config = dict(
    d_model=512,
    init_std_up=0.019,
    optimizer='muon_variant',
    warmup_steps=200,
    doc_mask=True,
)
Each number is 128 + 32 x the weight over its row's rms, rounded and kept within 0 to 255. Layers, rows and columns count from 0. Numbers have three digits each. The size before them is the row's rms in percent of the matrix's.

# up: layer 7 MLP up, 2048x512, rms 0.11, rows 1524-1570, columns 64-127
# down: layer 7 MLP down (transposed), 2048x512, rms 0.0592, rows 1524-1569, columns 64-127
up1524 108:130127126151162218127092181160149086060100146185125163171162119168162179115064117116156090128095090118144140142098155142134103155096127101149114082129103158148139106177074132169066098133114118
down1524 108:092203074127150134096163181136134120161192122118088092117085105092116133158154128174147173118125164103118118174144152114126101138094121176097083131153127159154129135084153174164122161125145150
up1525 107:170104053136150093135156152129145160136139112074151143138149135208160133168137122105143129127161176133109116125129166074185117112158156164154144171159106130120152158207128182144109132095154106
down1525 107:148121107103110130135170107181120124156074117157099035157181095182124136170200156179048114208129151132103081114120132148056128146128153134147120136140099084102118124167107129111153114112151116
up1526 091:133127130134151131134189126161117100166147158154175151102157125140097156111151126177122096107149129093163154081137084022163120159126082142149082191150112054170189147146166168184146120114123108
down1526 090:155182070170131103130088149157143090148179084143089140167149112163166108100080124110106124160157117159081118119133141131100116128163134089088156138118174139171111160073126062156127129100118175
up1527 096:119113147137132136110116176053175117105106151140108041125178134162172159122148105095059170114153111152125130124109129086095183147112114156154027148136131133099118095136166171126091119141118160
down1527 095:115156154143137096117164122137124138107150056159126164165148039130167112145168114122205106166127140149127098122130108068145138142141147134112114057148113112194165122116158067133086150151138128
up1528 113:091120101102131150131141059154122049159121114123109069097141191140121173143119171137125203134125150163124113132126168074114094170127126133111127116143135099244124165218090100109133117129121115
down1528 116:160115112148140119133128091087153106146184145153140197124102146170126163168129159130090074195097158117177097121048163114116086130160165127139129175134114116132171158157104110111123106135106153
up1529 094:065092148129102170116148109189124150166145160161130129130084139117113133147079108116116123122173097119146124153067121195150107057107143089167162136137067160170098128163087089106130109166104102
down1529 095:081159132075126141093185128123108088139142115138147114170076144137152204165162120152134114076140069104150137098135110255128137115119115153160154168135129089139160085144140192111106149156162157
up1530 101:154177114124087130127118128165087151145140091172071113097076097152145144147114102154179137117076117178104191149069101115137116145141164107088161189139190077144119102157075136069144072143148156
down1530 099:114155156136162027080116163142127121155168110129138100135045135125136113137160072074114152106161097128146054129109092040165135118170140126139186094098200110102142152061110123157081171117146131
up1531 110:146101138103173120129081151101142107120074112094110102119055155089136092127083150161165155129105100132102089103120113177159111163095139091121108131125175116202105088167155161155130110135124098
down1531 108:128127191186138127113140167114142113158098099144146133145129079161132052141161129096118060175101152131154096085115173122131096128112144106159113100187150116103179133149125148158108088143173113
up1532 103:129105136143118125106126116146198092166144122114137111110132122136160140109128165102123088134190188145094149117136126119144123122189126145110156119097156162107154149108118149152116161182140174
down1532 105:112102117153111142100103113151108149104132101123124179158111099176127174144190162142104146108131156113149118136082139105108199131124086090128106125160062144182129115169090152109179041182167170
up1533 094:116119142205073090144137170127068131138103100116138187115141121116166090135073115115131134131076157131099194099150176103108135141144148157072130183124093141124132109121158156132087134197149179
down1533 094:166099172156099120184138105189168165124050137145134183152146056124118159125076078072126152123174105116157117158149139187150161143119134146143140122128105147081119153157129137183130132166096136
up1534 094:188156168089101104156150143164164093126091148178166139154177157097087166112145164100136154146116109136135163071152105124063148123141098127130160132129128118106117128113158114100159159043165157
down1534 096:128121123103123182145093139094149112153133148131086100112109185138107123129199118145092118150097143113186137182088142200117172095138117071119123190080119090085169116138074183089137148116114157
up1535 101:143108172154103075165106120120116058118120129078110118111148146091087123139118152104113077121117168125164142190159134137167103118132103112043084108118093118127146183199149089233085120154111102
down1535 104:068134166150172110086139116105124158149153139195110155141126129083176099125117135138098107058171129124080114158112119109210195168137158121148136132141143167129161111120110084187148137128120151
up1536 091:153135176104152081147127092130125110184124165075146121135146112140090160127123155165139138168161115104137151073150106123112145054150161140140179126121133104066128100216118085109180167160126161
down1536 091:112149142172107125124083143135126128112129112145065185081176178122141118106125126174132118133183123118133188121093198068116190116071121188143124134107068107137120110116119142120119120111070132
up1537 097:163048130118070138166156101134156175131116070110167100073129172142122136188114114136164178188105142153191091129182097170046129164128099084065087157108113156099092150170137123090100137090111107
down1537 098:111096161145123133107109144184116140118134103101107077139100097196069107121119117092150128117117136081148121125158106161118129078130131164098167081107087134092105115107077169159130120146063114
up1538 099:170125108188117124113194126130163113113150136205110071146075166155091111160147108115177151178180096179132102135164106141128126118054155111134089123134090161093123139114109158134131121116088187
down1538 101:185113152096140179157130137151124193155151205182142147132153210143118101131117137115115130086143115157170129120118053123112067132125116148191190131109145099124120081141202138098140157168147164
up1539 098:089151097115210163082115136107152105119109083078132105154083112146069141143139115145126151143105110180126113111151133136155089111146117110135105121168116170118183091136148124166123174158081145
down1539 096:110128141153124115161129112110130094125136185185086149137090097127129107130183214132119145113124103116171113133187135109198173186133180141083095135131160212134134148165145129122143114175141160
up1540 103:092125181099179158138138138145179187096129115097094123145137123163081114092114119108060145119125105134192086130104136140179119160151130106165096134126093115159115141125093123183107086117147138
down1540 102:146187140176122123109091126115125138104149181112122152145054134150084133150111142156108138118111108122051120143110160028094113033144070117130137154102109102198188187144123173173181132128117166
up1541 084:130054151141198155126159112135103087095149148107172134197191132106122152135102151127120139166172120084159113136163164149114129076128106100137084131119054088138102100126168137113124134140160153
down1541 082:148129150125145151091193173123126161095092138074146154057107176154149154168114139196114132111132130150120151109150104121154118142128134114117178132127096203071143129168206079120125132097117087
up1542 095:107087089113128119107190147165145103171133136138158118087116120137125143140116084123143133081109168128179139114144068106190115106117138162085149135083157148166181151132170123140114156114151128
down1542 089:160192135147117138111176091117121131117093119101121150116137118107212133148101145131117055160189135137111121042195166132110184137118154163135155109128123182123107179103070149183127130098158108
up1543 102:142144138134170196148181142192149132137076197157120080139185088109110234096130141109126132152098130152127102137134097183104067125112081130130163154106137149130077161061093169128114146140132093
down1543 103:116110124085144144144150140075083162097135126115136133167077115077119100097118121107111165096164080135128148153155148137139131163131182086161142139121083136125124129110089121183152174179122156
up1544 104:182091055155095105147168102102166131093105067119105162100118153136103098105155174114128115130111144190159127149133156099109130136191075112085160146057130092229135132108156146150148169112102081
down1544 100:163091124132112132084157139133184103062202137143152100093140185109129080100113147144085128187128113127132151105084151166114122105115091125148156121109133095179181166151080126136136112132124136
up1545 099:166109132099157073138118141096081104150130148164090042128116132121108177118120142134067079186168095184158061081135090137139070126143116086109094140176135154141103154195142133167142190118100106
down1545 104:090145065044195093106124072122204125106135138174069109176165147041133141111177122117103082157058134048119133093067125138138102130120138198146084171129111101109184156117143124135147135160156132
up1546 110:119107055098126205132178143123199118131122119155099155084095117172093088123126156131124084117144136166083139123073134140125110135152129111072168172162094119170169120133166203119156111121032119
down1546 098:103107117165116090126102132066141154166059118135145144132113092086126116187088145116120131143159120108067145072146168000161140111137127092151095163096185108151165174135121104165162116097111122
up1547 091:116121178094082112138100134125149160124115131096112110160122106137146149068149129091186126165157174145174119127099102151153111179128112111117086128141144140134172167181114117167187166131124123
down1547 093:193124119178185158116170105101135120111081089114227150100146095101168111155116146133082109071105108112086143138130127135101079107143057149116164117241140072092080116120135141140124118146131098
up1548 098:128111113140102125143093087105150158044109102115198128099116185142134125151140172156144135121112080103136090123133067130155146162082096093137114110154134126130083096145026131131102099161086113
down1548 097:083105178067165203174122144155111095166107188128148102165132105117175126117134179144114117186147123168167198093125131095139127124100178124089095075108115148146143115065131112129121124126122161
up1549 102:141191131140074159076059128139140181133131175188062154135153147044110128115137099106112143149159105123157124119073134141099114062166145163163127132110099106145092139170135141150167121112167120
down1549 099:091064120145103113128100163105169175067116143128122160199120130101131170177222162131108120048122110170149131140113143081087112106156225066106118117093163152137146164080146147142119108165070066
up1550 095:115112096118112114139149097123125070163105158149152180126167133165078136117163143130142093112134142134097161163121104158144140111078073124117190151126112163196147100146074124120157119112145081
down1550 095:151141203113140090137066114098148145130101034128159127071170103100201124157111117099109133103154109150142151117082185141102142093124127146055122139077165063122111163106089104145125137131151171
up1551 105:146135151150138161128114115102165145141154160106160021160073118161113157157062174177151169179177155148100105143070126218048070131165162075154145127164130134134130123111150101141176107139087137
down1551 108:160111135142093094150121127104095167079130102103134122139118105121141128184170147125099135130119097086105142130156109116134137147131087072133156143150123105120143109124081085144103068122100097
up1552 097:134106146148163080156144062168121097141134114147119117125153072170144107080152069163098098133124139166158133138133152114113023148161141133131161159162118139154102067087147202097135173135106123
down1552 098:109169165155134071136122113164135132146075104102102152164147089132145151129079220084099172079114111148062111125114103166140145149137168176106117089154113191156157158089132104116140152091123090
up1553 095:130113143100188098101104140137091081119101133126131131139135150097174140134146125190063148119148124116174125125149190119115127093147167065083196102147215155134135192076148152138149121089145157
down1553 097:120125091146165113129109163094133109082138180146143145144141153139076127190090128128130108133169101156143110161116126094132131149159161160157077175118075142154054103141087167137187136116104158
up1554 102:152132150149081102151135127182100083119151097142141139125091108093108151075161131108147111202152118177119116131109108143178102170105196125138083178131131103111135125184104112099111170111116086
down1554 095:134140086153198130129080110097124077129130124144153109144126117137176184123113147148080167131125165154161143062155102155110169143130118111147053145183119118133085120091141102135102114140125087
up1555 105:193131146117112155160117149125131128146127173109130159123166155109098142123116145086125095160117177108120112173191120097083132105105144141134082132132184114100121109111102126134099115101104139
down1555 114:105105155168168157129165091042074084127156160151211130149171168117159084123118177165100091090148154106110123082154119055116159103131150124112117134127132103077122156143083096142180119117137123
up1556 120:146142130108096064168139090148127094179137123154121147154161114152083179120099136061080085114102109120097153152111117152148085126086161112137181152097151131155115095140146204126139111132063146
down1556 120:165159154149092065249103138134169092172130108143089094085152064158121174149150158080123093109085103132130158099152154093116126130082179121135133161132196096100157090126134178072135125128092108
up1557 094:098109101185202152104143129117113125152114159068173103069128112092106098085150110165125140097188111109092123113124139143095117156031142141065155140111103147067142075089114169152075134149146146
down1557 097:161111143141160083071180076069132072083142081111076151147186069118151144152109144128113060158130096168101135135106164124115150151142138139091114086103116120176131174164133118077179055073076134
up1558 095:081085152120171188158103156170141156162171153149122079138149125192156163179163106089166096154142157179114150087095160133158160112119093144063100131089143167111109157134119147112146181155149076
down1558 101:087100121168128107094138120119100153123143138058090125134079185102101090117119116144171103123107112140163077150172110053114165119086146100135141078138128109097152102063137106141103044136119134
up1559 100:132138068070100161142198128102131168149150111143115089128097126145150123147146130129137147151146125171184102183137077115072112176169173141114152107103069201148073198121176147110107140126124135
down1559 096:109111186120131147077106048146136118126049116175126149102189133167141134136137135122128157172146132123139117031095105136102075143097109132114054117185133133154115150155132156118087111141065122
up1560 094:113097107159156145125147156123105150144191106112154098152113154107064128103154087086183115188127126138195157164172122127148186113141137143089160167146126146145165158119185140117120159046118142
down1560 093:121130106138121138130095103178087163087112133101123129172124157083128053147145072132131124158131089116127205144115174132131095112144156170121167137130090108156126091135166152097164091149124149
up1561 099:168205100110161137099194165104112080147080143157134154115169119136088063164125103131070108106134156150118111156207125155129093123120129150122097104181172190171118130156096180144149137119138130
down1561 098:094095145085150096090092151133152125203143104141120156161127091129175140150066122154062143103121098158121132086095107194124121098154134118159147129137155117095076096157092133169133099120117181
up1562 104:099158118141124126085139143091073163153069080134057085150116117170083109095170110156126147079107130146165111128125093131138119130108108198075129166053160095097110133125184128158145145113143119
down1562 105:114165123127199163111079115072113143150151187117083121161125131118157143114100138093100140161066127137127146124056122131115160082121173117097168075100115173144130114075171141118079116135085182
up1563 094:159106112186124107113166095151148078080123131126083133158039118167150078113103099093115115130154111150178126118078150103084116135191114124105103017184109109080056101123160092205146056155088126
down1563 096:149166125116170134074118138129173083124156114159174153077160118129099110138166114161125077167111181105175199174123160165123098089104178123166088084084169077116166086126090117120163136162174153
up1564 096:140140125155116102102112070199121167144103140120221092123125113136102119077149105154092148100100131172150162104173146151153147129120110098167186145150163101141074158139094134136156170099128125
down1564 092:111127120136117124114080107129110124110151111122118099114186138119128134201065112112131141065109147133210127119130142163142100155193151161090111141086077129133121098147095122105121124063087158
up1565 094:124132108080073121106132107162132137121163150085051124121126090108065072128146181176082094111124138166104121187166105159110012129115144157125141106118146132143150117160162144203118132163178116
down1565 094:165123164186125160126117148103106158123140145142109081082173170132135118139084089084110122067146111095179166082097118126069220133144156112126068089099091120141177150104134115147201068135137147
up1566 100:139126118173091072145159137162127140129146109112146117145101174126121214101138139074141118085136132164169155151120104139105150113172125158075176154146123140146088133171138159058131115093069144
down1566 099:126138150077203089131140149136134102112136158086148101098147102127084118165114147111167116067090064135125133120104167137117095142143112109110113172119171185121165133097113127093093102146065064
up1567 101:146160147172107133144137130091129082130147089077138137129137160136118109090148183105109119106142122209164137070075110075105114124104107134117091073128096138125151113164123109104120133094106071
down1567 109:101149107149067086173128116154114149139092188152145138086136121121074120123098102117091107174137154036106103078157146113141135145134147106133143174132168117105064144082126097147089117141112152
up1568 095:158112115121084131161155132088129141133151138147076186136137112174158126195142097082158155059087123150134136088132182105139163133147110087104179164122160145116044131104072122105125189148144194
down1568 095:118184136132186177081135035104156136104158143156149112084196152136138133137086175130140082113181171123091137140118200085128105135098110124138099095083055184110097166108112113123101102157117124
up1569 098:097151063136159099163154130187102194116207142097120084165112104108128189046058097132110112119139074172125043076186132127087167115125111065098122105148158106125123155124202136148156079144178135
down1569 093:069074076133123130113084118079088114074102107177195166114126096057112104120113169103155157138160141069140183134102130112182185104113131083219135149096131147192180101078106086144143106115127103
up1570 095:152126108081119135129154148125136157162093108060159103193031177100095128195148146152098145170131115170142178075170098146127114109130137163133154139123146078082134132107165074138175097128089042